From a checkpoint of a small transformer trained on Wikipedia: width 576, vocabulary 8192.
Each number is 500 + 25 x the weight over its row's rms, rounded and kept within 0 to 999. Layers, rows and columns count from 0. Numbers have three digits each. The size before them is the row's rms in percent of the matrix's.

# o: layer 2 attention output (transposed), 896x576, rms 0.219, rows 25-49,89-113,153-177,216-240,280-304,344-368,408-432, columns 512-575
# v: layer 2 attention value, 128x576, rms 0.0614, rows 25-49, columns 512-575
o216 099:489507507534500501524506496504516549477514542502480504530500456513499474450537482447506505492517513467484507499495526494461498514544497479444484553449466515490496446486517525487453486488501493
o280 115:496515529480486471525484501492498474515459537496494497509520472541485474505473505500514493478514470455526491507479519523542511478527500520491524510473550502507501483516485498463449512476529512
o344 099:483462482528538525500471543485505507502508473489516503474482488504539485539495484512501467521491525500480478505504492471499525513511452483510505448484509502501510539476481453542499473443484471
o408 103:532525494496506500500485494457508551517499470471504498502493496498534520492532498531501530486528456521483538499454554521480484509475492461485490508584483502482450477491450541542473518495537498
v25 098:514496452490508507530503495425503495528471510526487483517491519468549503537485484543488480470514494473498453480478514470469483495503483541485547562488517517477517501473503499483505535513517488
o25 095:525491478494500518482498490451473516511508524550480492504493535518503557488389508473480480517525535519479498524481480507507506515470470503517488489546505504526498488491508503505522531535543505
o89 107:523475516517463480467481501476498521543528475503485526473521491461477482503480482510477497484477440489498481510473480495475489545546467494537515434545527436523458529499500490529526497518484463
o153 102:531534526505496499534505472503485494504502545549488474523505491496507503495543502470457492520521487509480462515495512503496499468510523519492509515511481455471522473476541456470513530497461519
o217 098:540478461532465513511517481480513499509513486468499481464491482525516513461491498486522508483507477461539505473513437558497534532476461528501494485558487509493513489513490513491488499514493477
o281 112:466513513475495482499488510548521523487485529449545465506472489500478533465538488496539556497498560513511525510513528485482453507485489498479460505478496535507519520524505556528498481520490532
o345 096:512523468516474532513500504530510496508482514567485533552506483485552516521447504485443471555539505542508506503510445512474522530503527498532471530503498510525497502480495482455493511468499483
o409 097:483501527480475477497510526520474504482526486535495536517555524480522459508538530546491498464491475532483470442505491513463488502508521466496485529551473517502509480501463519542528508496510498
v26 098:544464461507508515498499480477516487481456507510530488499513531497475502485485478524487456471497497493536531526504483506491475524516469546490541474516502509507513492468484549483487467525466492
o26 092:464505452553482472559499514542512521519493461508529469477484498466489475542515507512549473530520521487519463517524523494512475514502497529470487512526497508455502476450468491563515498513469477
o90 104:470523490499496516509506532496535491520479545548511518493502495496472526512464506475484465448473498506527505516491542526496510481485514538505518502485473483449524515517453507492521514500475472
o154 103:502528491505497488512521479510488496474480523518462522523526466546525470488478485508491529438511562520494488465506489482525491529533526514499500442455428487499507475517473515474532540516510511
o218 095:471524527521557491488497493517532526554533520532448484494508484497496500517517501524527501518553494516467480483509492466462456485486478533500472490487517467510502484515463481488569495472523519
o282 124:505495541471533521478515536501485498535500476469461520527479559487548457477526520491487483532518473489470480537466519503463540508540501459512528520520511479523471508500550480534492515493549521
o346 101:531462479480485499485483472478508466492494506476462486514475515477487501553491501483520461486461519590545508501470566554527487489480438518475516475489471486501531541507497478511499453488496494
o410 097:508504534478463469520500511499504492543506476526463511525490498556504462478503514495539504477481518540541508469517462482542507483475511469500467504507494475490527465531495474478464515523472520
v27 102:519535485543508489488507517524513465506510488504512502496462471516543443467508521478471490529529483487469498475541500483439516511469456476523523517516460493493469514484534517495519554472533451
o27 084:493495480529519499492512505529505515487484426492483521527483534489505447525467506477531470495526485524493493491568530500503533496490462522531527502491479539531500528508480490506509520529537486
o91 105:512498503502527496497472509501497489515497538492495505509521518546528535514503523505520528533504552462491521471487494520488531523550509511536528510474450535473459476507513504482535505536510478
o155 106:517434467480515456503514482509533425443527492455485465488511517474474479507501495504530479529518534523511516518466500441481474489475517496503517560483541510506491509496482510473472525450514509
o219 100:454553514490457521471514506555491454542481507529504505497516511483511457503466519527521511496477483472498513496487541478512517497498528495472568509510490467508523504519460527542498516461518507
o283 108:491539488526508493521488472494500519486490502526455481494489495555451543516503487512541465488514501504500469494488474521540495521444531489446475496495490483507505509520484455492530437531442516
o347 090:511490532510460469473484518524505507485548519495480521485476506484497492529473512515504471480498495523512466545526499542500468452501465521561499458511493503526499486528494518524486506487548426
o411 093:494481527496484491545492548475503491450461515509550498494472484497454494469491510500509519508508506513511540481492494500466470494466510542480458502513538502489461508513489475514463482447539482
v28 102:485497504515489541487473518489556535530499529479517456504469537495533448508465514493481534497544506523484501557449511476516453508520514471492532473492510492480537503530514499481483479530484498
o28 102:488510483494499503478513514487505483534497510476509520510482485464469479450506535484490526509521482483523520516500501498473459485495464487479547482527473538490466504467514525514491483510583467
o92 101:523503540477532479474464481508494499506449506522494485472447515477518476496555477505503522500503500506532452505474493472505529521496485507464521490466485517509476494519490482490474489481477516
o156 108:526508503525475460490495543483494483449516467436530483470530500525478494485516509514464518483468496560494490496522518498494512514485512520497498513538489479507503496541528525506523512511506512
o220 099:506508453520500497516527494466518494554510517507512523540504504541452542469545506440494491532514496475534452489516473532507505483492477506502509489402539513493511515464533493478529534524470488
o284 108:500476431474494485491528493488503505468510497515502510496529453535539562526555513531515475489493505514461512515500506515504498487516534493515502502457505502496516499480519504499510462461491503
o348 102:471522488516506549467477534521487513517471552480494538484502525517525485467459481533477493497491478516528505481473497465470486489521438488490481450488520473516545510457472481512490524522537497
o412 103:497497501525485522545487502503462535485537478503480528496531481515503498491487478509506503467492528518483495497483503511473511543508467547452484501537479495449510477520484518491493475510535530
v29 107:465520551470464485536521480504539496545522518479516479535507479546465464492492475518445520536557479494488461497508503477496467473507468513480508486499496550506538482504485511472474438547477441
o29 101:494505513486489450528523472484464518476510477486526489504498488501509442528509525530513541456522474481497524503520543557486449448483505489458518501490523531492517479516480506513509512554506475
o93 100:466521546555512542514448535552501454522511539516470487472498493473505523499539496475488482512493531503495487481531486471461531512487550518460505485480485513563520540498529521449492499508495486
o157 105:501515473453471530523494529490460495516501475523490475545494517478504507482502505464489530501484510493523462462485476498485507510530498498504461511509471491517513470500502518521486507491514474
o221 100:503490504500479488523540495523483519500512464538494517475512510484498441503481484472496515520468481503498487515480499540489512526522504528513487399486467486517487527535469544519477538493495475
o285 103:490464457445515527500532466462534516481475478490514555472468514509488504504490512491486461460446525505486499511516460464506519496527513482518511500515481462508487522523510465504455486494545528
o349 098:498546519485469480540479508478477489480500503494538484466495490501470506505524517532528491437515486468457502464451554536453490455525492487451496467463517504508500463491456505498486544487513515
o413 096:523488496486456496513527535492494522494501504499511514460469518535505517496549480536495512562499479532529503550523507485531476511521504460491517494500492501526459533499511462555506521461506486
v30 100:460495471466564465469544475543510463497523523498462497507485467498516497516519508513525452546458523522492501425536497479515452514462484480500443459543524515499480489500497499553519482492490484
o30 097:529500561523520562516483498528493514469464495509497484507524488526439503487501473490513517495432483485545502504509528491471436492482472541482463504491477499518486536536520491557452482485441523
o94 110:490491454510482505503507484491514513484449486470510538459535523485469493515470501509448495502496490484467486530483499473509458523475498510471508508501483467504546526485497541516487510577472524
o158 115:464486493530484475464466491459533495475514504502481488491519502468489524475516535530528500525471580541497496530508507564476501503482522514501540534563497474509498488508440516502526506503503501
o222 105:497469493502504554501472478559468534507511464513521479512517510501495455504464496524488518517530516498509507538519527545506522504489465516480503467483512555485523513530487530534472507484507469
o286 125:520506539486461486525484493536491461484515492518515502476474538497536479495462491443507513473475501518513476501511470510493492514534540480524519505473466507502514515556513493449503472481519516
o350 096:504488528494513495471482521472528528477489529454512525502506471507481495497494490550528501527452469491535536496502532503522525488486462507494473528567485501507517498550561450570500508456493481
o414 095:521504538479467468507483463457474579491513544502468452463490474479498503442507514511456494482534496510491452504492498495547537503510477509538500517510484464496518540510505477507508492515515504
v31 102:490476503494534477511498511508500504553511498496502524488527508509491514481490479515506484535571486481471470491471495491505495466527497535511456506468502515492526502518518484503464476521489486
o31 078:477533466499501477455529499518502490515474464499471520503486496462524471536516502511507468519531497519459510511508512492487491485492479477511524510492481497501479488495529471540523465497516462
o95 100:471487502507531490519510484469490543524506494504517477458511452473505548505483485563491544472493494488538560471510527452496472467459525458504474477505516480517443476471498543509472508512511486
o159 098:474517459483502535479511515443528473512530447488543478512503478474488523485491521491534497499490407522495463530464514512482497518508506485568523469505512508492501527466521525512479508507535507
o223 082:496530524546506500467491532526484477557481513517508503525517547495485456473530512525511481520489464478453477488489502490536495481483522518479554486470493470521492527491500486544477528532484492
o287 099:493502553489477463523545506515520515515507541480452471537470518525497485481481511482538484496542514469484516436562498508492488505533521524451504454523519493516544504502469500485512521530463531
o351 089:512525500495505530445493495472517507539519475534529509518545545502552521476508459514531458489512512448541473484454500493493508482514524470509497541489516511505517501523512482506518498512526476
o415 085:523505525462504529490516506520508503481476494482501466528473516541481525474535483469482521482543435540551525515526506498511488528499521443533477485514533486507502540508523504533550497474505514
v32 103:497506463473550489426470491489478474450518469485465494516446520501501497482511490526470455532521475491513515484506472540481479482509510496520500478514460505457494492500506464476500496467514523
o32 101:524482514489486568535530497446499492512496513520500510491455509474560455469504463528445501488491497509514511511491517486514468496536510514461529499526514523489554468482498512471498470444503499
o96 098:494510497502447464479505500506503525504494463482519557492468476507522500495534481501504474519529480495531477460492502523529549487466496506478482480494485493497498538495501514487518454525503503
o160 103:518531562494504480467492466487515527475470485485495495535455498544508498513504520496579507474517528514494530534555520482508486563485506568476498489471478492533486516530509488461513479506521526
o224 105:512507501489480545500506478533491473509507463540515520527483483492529491465482465581488472489493495489479542522494484506492497485492492533501469483518524497506474496510469500535492506449496467
o288 105:492524464537491461487508531505499470496493535473502482458555500516488518477485510495467516498493530479528457512514500513517516542510486469472527550532554485498465495506532502500469528521501498
o352 098:488510478537549513493488510504517484502484492514514469508467492498496496448473494495503514472513458535483482495459505460503483524510481513455520466497479538528533511518486525532523452525499489
o416 092:505496480517470489476529463541524497552473522536455488479541468513459499489514489491552519469509507522514501459480476493516483492475493510510500506482523503505499483500518497505452507515491491
v33 101:483489505480494481488514484505499495481478509535534533484502498476510462546499482504494506528515493483467510546522537485481480450529508491519531465509515524495487478474430467497479495537470532
o33 102:496509487493462523499506494480479525524512481487511512477466511467497527511434506473462516508528511499528456532526431536495467477495497536514501458512518465513502490502426500457509495540452507
o97 090:490477501456479493518524467504515529515525506523506485473490540520475500479537481496514514518454511476494496579481546492486518507517466499470457546517513533499525465499554513434525538433511464
o161 098:516499567467447511518539477495470489533446504570489472543546501504478498486477482508504508476408498486519454446506535530576527501498530482480501504485489493502546482513504474494509473522507499
o225 082:464526516486529499534540473463489527519476569480513484511511475534485505529485508495473529510536564492520451450509494485502516504469466516543504430489522440516534527507489501492478494490445518
o289 092:508481465561493526455486534492521479505485480449493503490506459489485486460526517534509492501498497492502568441488484475493472502487512514492530493493453504534466498513516514517486517465519537
o353 088:474496482482528432521495517512498459512471481495517496507504524498480520531472504501493457527549524484493418491517532538515500491514500497511526491450490469506539509495500485474483530504468513
o417 087:522452515474556521495512515506488490546511486474505531519519484505434473538501517477506517509474480531484514486522500488482492508501495516509527478493532476504552500542505495509507509499532515
v34 100:483506503456595542483483482458536487474549463563501503474467467512487522462524537471519510496530485468525540491482494455483515465528467510521543542450487529460495511480481541473513518522500436
o34 094:485497494552497515486504457488507489521525486453471469450532531531465514540522504476535496456499498539538486523515446484508465502471523520498540509476504506506506535510483489509493474513541506
o98 101:480496498479516479489524511511497495504491527525530521484481476491483527506462477562454517499472461512532505518481501540552515506509502484495524455486473527535534491510495507503465464518498483
o162 113:501480503490515529456459499494540481544476533516505479488487513485499494500474481522453521506540523495535454528465505467620482515494508488470488500454505483528514446523493486467446492507475496
o226 109:509468484501498558492517473552496469535500493466533516465509503467494486529550491500555512498517473491505486510494487478518492509515508490522534554505518500492507492486537553477503510538530572
o290 110:528494530514492509541481540459499501504512524461495478533494492451531486499514531514475474508555524503460492518533535497438508520476502499503484485511520472477473477468563504524513501489453545
o354 097:481473490494516449498501479478485454513483534505470506503498506518465490536486492513485547459545456542486485528488511506549526461520477493482507497502513503457512532498492501515488501501497479
o418 086:539530500533441488486499503519532507509494455512479510501475526494530500494524488472506564512495501486496483449522517490581505496525559512468487532507473503532505487502520505553510474474487525
v35 098:517466479523517560491512504501546471460527520457473497527524483482502497506494575455486464502493512459512530506485476526525524500501499544500542526503499478502460426502489520479470511487499496
o35 097:508488528475492514497510510515525479437494453534496454506493473461489495524496481510459476515502492471492522462474523496517498529535430490494540494475522523494492499469530538468462451516514537
o99 108:463482458523480523567480475429496486493522435519516500465496524521515508501500458481478479490528513476482493471507511524468476502472488485494537520503465473510444477491454479498434532458477512
o163 104:456498507473512479500506533554495521515550489505464529502498499518517436510470463496520516521493516530481479523554545501527468481489490526508484512509491561479522535505462504509485555483463511
o227 115:506497527488473490489496494474505506502472486510466506533479495500497525515509475507479486477519526535479528497541496502478458506495497492443497502513559514529541473503506484516537513493494494
o291 120:476555496526517516481515514501477491549509531516512508455551487516529468489546518531542516466515506468495512490491480488490529514507458478537464496505528478506508518495529464516525515513529485
o355 103:499483538523519461572519464513510513511483547534503507495529506493477544494516514496520467532542491541489508526481476490532519472511511512503533516451398496478498474460468496497480463497483546
o419 099:520458514475488460516528503515519522519492483511456490545490517466491491548506517481487526489495514553485497436504506560474497514518510496488496506542460481521520492506543463466503512497499487
v36 105:522483484525479540533498489503496516498506546514479470474495501503505520529496480539503483494483482496487500552490486526553511518511483451489483520485504494483527497473495517479537516488499519
o36 093:493512516486510470513537522502488483468508499486498510533483498517574494458466528502478477509461430515548516510477529507498458517482528474528515448494532508513495503482498514544517527525505468
o100 102:465499527532501505499469494464476477520480476526502503534510508464473480465516517504478478497526502501489509480532521478481479455523487474521516463500497504514493499516481528466456471493453477
o164 110:468483502488489519503506496555477476521503513500503522492468478472519478519497506504495517519476435502521519442503466515480532532490483531539450456522434470533448500514535497455511507525514507
o228 111:510542521522554470498469517523511498473492477467485535500474520499493492488500501499469502504472439517505517487533478508453498529525488518508476487475478545525505538475503510520523498422493483
o292 109:545500489472496487482524496481509529507462560487501499454500527504496506467493484472485521491528543486506491510508458511517539502456491531506512519511517474512447532506488503521470496475519534
o356 094:482499487543476527500527509487511515490496497485464455497459501533525502528452540508528499473479454483510522477530496479511467544509482452498491487536469501479457516486511487499517458511495515
o420 092:509470508504499484504481509532541491466499499524483528506491494450512551530507485490488503505494568483532489512522473528533477530537514507517483501491473508489508498498474460490475503507503497
v37 110:444535509483510519472514513516500496515521488472495525487524488518523518490534499535474498506439484488488541498485522520513465437429481488503471461531474542565494477516518502496496521495514531
o37 108:494507541504479460489507524465491470497499446480523508500477479506468508511525531471531551518507469507520504496519525526507462436490489519486495523536508479524539533502498491447513492476515492
o101 101:517506471522508518545457467556515493526511553450490499499518576485512492478500453505488507511499522487523476512476534474457526510498532511542493521473513487522525545510489479494485491484512502
o165 114:482464505470414490523496560511501529469508438504491496497513506482492502502551455487549527458472506518514489468524484526480542538500499510519532514502493514515507491485506502513497456512515517
o229 098:496506500440519498511503510517511512533523480485518473472545478528502527530476469482503535476517500533485512537526468486470531493507510528524516562524495522507531530511528513482497515486500504
o293 110:519465464551560493477497464471507477485488526503515485513490515498547525484476536492477500546469518546457496580529494530521501545503529511522516491489473478464497507515516511485530467495445498
o357 106:481466510491485532510512539484503546501490455473473490494520484464482492482542476463487512488482475477524527484510499532457481468513469485490503499526476483520505459500484504462518513525501488
o421 093:497466521489498521487515573548523473483514491524507511465510503486512476488476492512515543481551567506494520474507505464497487520535498489485452500535493469449490499487521480496499526534464507
v38 097:541475551535507518511458500506493512493522460504485480510529458558484459477472512465493443496516503474518504477491505543510529485518514514493513449463524459549481482539511502510499495484538470
o38 086:501515500529499530492508455482488511476514493514491485527539486494493502484472508517503504559480500478548486478469441478490522495436501508506535471506511492511475542518482488516439502499459510
o102 105:560485513480495476529520488493473516524539485474503487509496493498483484511534496482502469519489491468487540479517499539533451469485531522449493505479539529475486473482511504479494495500469535
o166 097:518524513497509500495498501468461521483508507497487519487497487493523492534525521515504532512464526480481471561526516496529499494548517519477479523468476494506503505496497504497486438524520476
o230 097:457476512524477518472497482532471470523494463468504453500548507516517509498511539509475507490470501478509492487487488489552508491438458497473500499513520462495527502511483502487450467449515490
o294 106:524534459435512479473503511525513514498476527523494497524515521473507519509474498537511574467482541510516514500527504522485478546471538467523492513522486485531547520497442480490494525481509488
o358 097:489511537521507502474486542489515486490515450503523511487498493521525489508473516475528511550468489498519515446497435460471502508541504430482497460488473486524441514494526494514496488448496525
o422 091:480498460494517512510534499457520522510504511526534467486502496502508494502510475484526492485509501522469510541513547517484501508520443499521516486499502534463512495538483530515544470521485472
v39 101:468530511462515521532509463470522480521479516492531512523504468504516527529499500501489485513536534506517517524520506480496517462499465523523475477522510511536544532498484522506502526480513487
o39 087:444532538464534512554465484499514530514521476509519542528478480467457504472519474541460488508498489500472503505518502514473478500481502519489478500479532485484515491513508482502528444499464489
o103 102:541529499492496485482464504507468474508508507463481492480503475493518477506458509491447510506479505538549502514515493538503502504472508508493513498537525494541466515560512529455473565511534535
o167 110:509535492532495490450518497482506543509483533476486495512514516533498521511511484547559502463497478515512527468480469487448495455495485527463479501502506522511476492504521525478491500467475465
o231 097:504539514501490480524483563524509520486501527502503492494518450493465500509520498508491460521486512454448520471514484486514509512500478490498466428472529500470502504514474480508566478472513483
o295 114:481413520526513544496562499504514473512479476524499498483494532525496509498554493455487489510505465538502500514474518492528457535514537513535518502485496493457512422499480505517481460536513488
o359 094:507450521487536459478476553485544519503489502470533510530528492501524497491489488537458494527458513509469490464513483445487504517520488502510521503496512490522442484567510516489536518529530474
o423 090:508569512517488504452493508493471520530509471529508496455532539495498463491466496508519515491522448561490501453523496470494499490509513461471510477508528518459496504475542500524506498492486545
v40 097:455487486520501500502468476496470484486480465502496510511489474476534514457540529519497481479522480492490506528505478484464504566500513507479510480478459509499526468500510519493509454475479517
o40 088:504521501521446451481501514494525481475538535499492459479502517582524477482506495493485484508484540543496515455513506495508497497502503470493518520525490539498519491525524528528450484548499515
o104 103:490472490487502488535502520506486479523492514445486476449502520475519541505556531541487461528528492517491526545509467512514470454474490467475496501521482472490468533531511460450480497493536470
o168 109:483481504422528529494537519502475512484540458479470496479492525493482507482494477482504465538448437453540476508491485537500470543499495507451519524424495461517552477515500536509483525501537485
o232 095:487534486506454486485553482502529489493489499486481482507506516458504530458537460511506498497471508518508494515501491465483512472587516510539540510504510485479463484513476521474486509549469448
o296 108:528519482473529484528500492508499506506491519499479537524488498516505507512498536489474483468515506538473541471521496496482500492531502558547488479508560485525505541472477506522560511511500507
o360 094:527505503508492498504517506543554469448471508519507479489529521517485498469492497512520479499526524490504497533481531499500482517481509424480519516455528520497496490513521490470486543530527522
o424 095:478499489511528487482486485559512529527467463494448513505485460527505518513485546522547525504489499464513469499533486528479484506517464515515486506480509504502471505485524487510487484480520502
v41 098:516484524502481513533465497525506510568479479463511553517483520514519495482508446519537478483527490481478501496497502505516531521488516504503492540545541516515538513453480486500513514505511494
o41 095:531489528544520543495508510490488489525486494531514510497506522537472503477513482483472518473530473517485512494485495504454496499460474480523541527476490489486480533508501498542486473484523500
o105 111:514552464526498491505514530507467468512520517479466479505512511512514518485461503472529469506457494522573503495479521545474506464485543499521507520526476538482494469523512502490469510529513532
o169 104:474514451551503478500495483492554523474510559486526486468485498489473561503503458508496480477499501495508487495486509510514528450474459505491497513496493459483517512531519511515462534525485464
o233 109:494496479485473480518481495505483519485476509472512475499527483532459470520492478502487502475504513505510508493492507474477484461485536490493510497494531523522473514467506499519474528497513467
o297 115:487519512462482499508520502505459484483491495507502516508493476460491500511514544464484510553515510498479429510513465526493508525514465518517488485483499520474470462490493461465478501489504520
o361 102:478493482496479478504551524518477525519510491517490503487511499519527502538506475526524495501508471487543490448480505464494523493502499456478509497489475478511523539490560492496534499544441527
o425 097:487507507504469515486478438464531495517512521564498491496517533476523537500479537534508547511461481484490502466465472510559468515524495502474517494524459488500480511502505515456505498515438498
v42 104:474502486473526529497514471531543523456486503513485513524486510504487465485505485510521469493467472522490482483490494541451493479470503482516495527474547476486493526486497476488471473487495471
o42 089:485532569490524502517500510497534525466507518487491491502495526498494517554500469470522494481504483493481500491537499524490517479498485527495512518467473508529500505489494474510477464548485525
o106 100:519484468498510499529506518513506480487494495536468528500482526522502497541495489512454502512479492470488525478542489539531469508536478475477505496517546494500496500499541506508495499514505482
o170 112:511495464540499453499515506530525429520544519518466508493471507484553493478510471501478508493525530506502486506477496511498511483489512471528435514537506520485487522462530542473495490514467514
o234 093:505508511508504500500484467488492545496519492495533490485483534490476531542495481534508516510505485442445510502520487505484498508522525458507485517457512506476486541483518489509485507560482492
o298 106:502498534480486514487514469469469500522483506495524452527499476464498527522490498488509528508464544484547504519502498468476508460518475512473486520498499527467479470508471502513476539503489541
o362 094:491545475490511448504496554504503484488460505481445490475501503468521456527493486513520475488493468547470506529514482516504492469483511443553545523510493466489508537498507509480496477495507452
o426 094:499495508495475495527514520542533472485520478485464530505520480458516502523471475511486517553490514550508549498464474543501514504501482449486518512470493473550459494486481475505518539460500525
v43 103:479449537480453453550493493505521476508516448526476492514547480498505500477502484540494520469514503503491473487544497528493505555489511471486496515522473527460498457495521553490530498505458511
o43 104:516524545484490526523516498507481476503505438500561479467479484544460520514558485499466510476515479529507476504441478516456450499487523519501471471523505517506506465492476489500507523466485520
o107 107:490530485503508452538499494536492494513520563535522515475497558482525546485532524479478510498462467446489539495499489493455529523463472476518504557535533507487480522489532465519494523505484463
o171 105:488496485504534513510537502486492490468448491513529500510489506491475477479510542497511481504533507483522502427489518507494496524541476459500539483531491476497500499497522535518490527533497535
o235 089:501468481526475476482475497478479516507514516528533486564516481541498481450491503493517540521522518483558479479511514522534471507496528504464510460485479462485494512482467493526471476495467533
o299 111:519533470547525535509492508468529506522487483489457520499464468498516497465472494505490515469481515564499483507528491480525507442483539490499497476488524464538517534494483482478491473463496474
o363 112:454430552503509472487541512536518528460517494526526500531535471530474547540502488501497448475517521446516466521491507506475490508481515503499500513458480507501506483517521544526510511569494503
o427 100:498496509485481530466521452485535541521502555520519538471468504507478490493542500509524472521496436470497503490468502501495477484495543511576506516500499509537474483508532519481490465486501521
v44 099:505532502462461492483517479491491521519511471521483519536483485501490505477499467460513544546554531474520503493520495499490549553523511531535552487507491532443530544536504478499525503485483486
o44 093:493497528469543510520490478485522487500511477476495500478525504508505509485519472507511464485480501531518545522467505508550518472460499505527524528470516455531504545502525498481481517520498503
o108 108:475494509522495491532527476491499448501486480516532503483489476478503457522501481465476535462455542478533475499533513511515469497487542529521520507509512530527502467468485474519501514524509488
o172 100:532542482481475546478480494516489514512480493503548450489488528540510488511474492489480547487511527561521519495450465498466522525524487498528532476505536503507466477484510505450499502512483495
o236 093:508509495546484496458497497488504498511498482488542492500517518507488478514511454512490526499499532518491499452481520493474501527473509496506543525462523480498516512534499554485479496460481478
o300 113:496482500517477499477445482490511501482502492505488531499525473481458516492494522521508464515504481454471469505492517485490481467513499477483469498559503487519496452489470505484444537491506487
o364 103:497537479472510519524521515527454489479511492495528476472504493503526524459481484513524479514534523503541485469529528500500498465537505505474506516497518513477481493506546472501549474493479541
o428 095:529514459495448450531503519507498529480501480500461454514513503528509473468537480482496514511475502527516511454516528490507502500513485469491494497479511548528455494475511526486501524526516522
v45 094:469543544512477501512502506501527496471511511524482477543493546509527519503526530496495483489491499485474497472482490534514490568512484513521455506512445511509459528505479461498473481522487530
o45 100:470506509500508457511499471514576472496516520483474531504484528494492586485551508495515458508492530481483504498514483482518493502466471491518504514543483501532493497506505514517514465472474511
o109 106:486510508491502532534511493525481508482515479465509490530488489460477485502489494490496491530485525511500506499496502540490496520522494515522510513479481520516515510494473534481472482479468496
o173 107:478548515529479511473493505478498480501481435509437486487539499487468488478508489487507507488485473470531472484515481503492473481518500496509482536486482486533514496507511485489517504519484472
o237 098:502466468523521475501452504507550455527521506489502451499553487495461485539483498499489513531509456448517497520522534499477490515521495502492538545554559485517543514540507516546506486475472458
o301 116:498470464509444486500500508460508503491491495545534478514479512522519484482469501476542553491490534503523511519482488515482511468457520499504520549455528527459512481466516495521516512489461481
o365 101:427515525520488541560483532539509484433521496467497505533513452521524509518523530495518486476528493515469501496543487488525496521523457542497507479490480500515501485487465520481483471472521526
o429 099:527461480503518454479506489496453514487465499497518504482534501514466502516461490556507496507500460477458507501517512456552495487566507501452499442536536491544519478506499459532486532532499516
v46 104:534501479499465501475550485492541479486468526492488467508483504503519490481489474496528484499539503494508478529470524523504486502511527489513515452520445465499523540518509540507440465563501466
o46 084:469470501536488513514471513515522445503510480499522518475456534507497539505526513530489472476499477503461485504511514510516502511492485507517529510508502512504535485457496515532477490458571486
o110 097:503493489462471466462510493479505522473503535496537548509502505493493517504487515510493530513498485518529489530499508510510498467445487495494464484520525508521545506530440493520490511506512530
o174 098:477469460532534449477480523497468472482529514481527496510505534493521522490491477511464448490523493547508507538492509506448537482512485518512487499490491491491464497475514488492499510495488485
o238 079:496499493506508502508499527526459504464487481476452487464484514470525491504557498472478541523480480475518513524516485459512545515485515476521504495455484507484514502500470487463512501531508494
o302 093:475553538499459488540519505478445530504471507513469491515523499496456479475507498489568533499517458484492527467516486492505500506491497507483518522505513531523475491496522512470532519492457522
o366 087:499449527500531477520492522483512483484516454506537509513514514505497509509541509511511507431476563499518475493550514466512481520505473507498528498491529530532512492492482520503542519525537493
o430 090:497536477496526494464467487484502458492500544476493541500500504499492570493509491475465489501538515513486501516508492524532521474488494500500528487511490509535473510482520463471462522514550527
v47 101:505519498489533509522502491502499478505508535508496492523493489495535544479535501476504509522496502529486472492597487472496487496499497473488485510544484472460523516458496498493542469480494442
o47 103:525493462486493549520512462489498511515483519491493520496482497526467487491497500499485512472480476545503495458502505482527515511537503515484441463505491463530492451498531558459520526485487495
o111 105:502509514488503463507524499533458489468476508557479532545483519489502511505527479496529527489529520455520487473512523499493499491489520513514508521490491509500503517541531485530536505532484481
o175 110:560502487478466532525505521512459505533468527505504494486510502490530475494496523436487483530517543464513527475489510492561469492492507479528476521487538533465537482459452482531530468480509509
o239 107:556451484506530487491476517493508474459504514533482460486515493486503507434465488448507502523492512496492506492497506461531475538544498507523454492479487523466468464524468528484499505526473474
o303 116:428464521499514467497495498480513512518519445506516471492475504520480485511476496538517510458515479516469496528513518538509519514553467496509547503500473521521510500542487490540476539508523506
o367 099:501494486509518466519490477494480500490521496518463514520542493497521519511548475508521525506479500510521483514507503499538496491487522503491456491503543484506539478452507497486509467506490496
o431 093:491513499447507544485476517525478528498521476487506521495494505464501489503496476473456486552517487502483534520484472506496477483537490491485500455505500496520492493500467508483531482486500483
v48 107:485512496486490557496536457491486483507510492481469486517515477475431494489489517484482536538501493478532486497515528474562497504454507522482555498489494447550525491508504531487559472504501500
o48 093:539432535528482489532488495477506505467476476513502478477502488444444499520527482500495534494462541466501504485492476533481507473509485500472484508491542500520568504486549509506485476481493555
o112 104:499492518486488524485487545474455494473505513518501529481494495488469514487479530497481489508508522513502460512475485519528467487529467558514537490479498484519469503535510475560503527472516530
o176 107:512472462512533451504536546481506461502503473507544458521517456507525464450520519438502499527500539520509495531486515496480528499507505474507498508480532506498485524511499501476463499498490482
o240 103:489495472538558516536498494508509493495511513494505499464468499525482461506548513455519518528499500509505499484472520528500525535518490501506499527490477463521525525491532516457494525553506484
o304 114:510490538470515509514468473486519485491473559498502508488533515475491543533471475505537463472504487483507467488485514493505478531492493428503457480528489522506478512509485477512466502492566465
o368 096:490518456516501494480476544529514493500491494535518511477504522483483482490455528531469514487509512508440468482501481507472524553468501507430517495500524500485518485505494493494514475509503508
o432 096:458499528515506470508474545525532486464487463470506486507489468489554461494516502464536504518489524520474491503467496487492478545547518477534482492512502532510512522473482497495485508506495522
v49 099:477494469481483497502498484484494502495505504508521512502524502514513519557509518472472485513498488486501528484458464477501486481535525518536498460492514517489438495471462477493520495519491493
o49 091:508487494483515536500490523510506523472508482533478503498513510526532496502478518502531479526469480491492486494461501461481508544475504491450515506514484510535462528515479513520527457515506513
o113 102:487504514540515447514489462448499490498522470520478496466489489456468507541515448547500487509471484557520428460526499525496497455470502493485499487513489492485484489509498514440495516486521470
o177 103:486510552495477509573525488515455526549504516505507508508509492524493533515439499521486465464485547510487485519494515497510486426494508484521509486492481455456561506525519447468476471499513487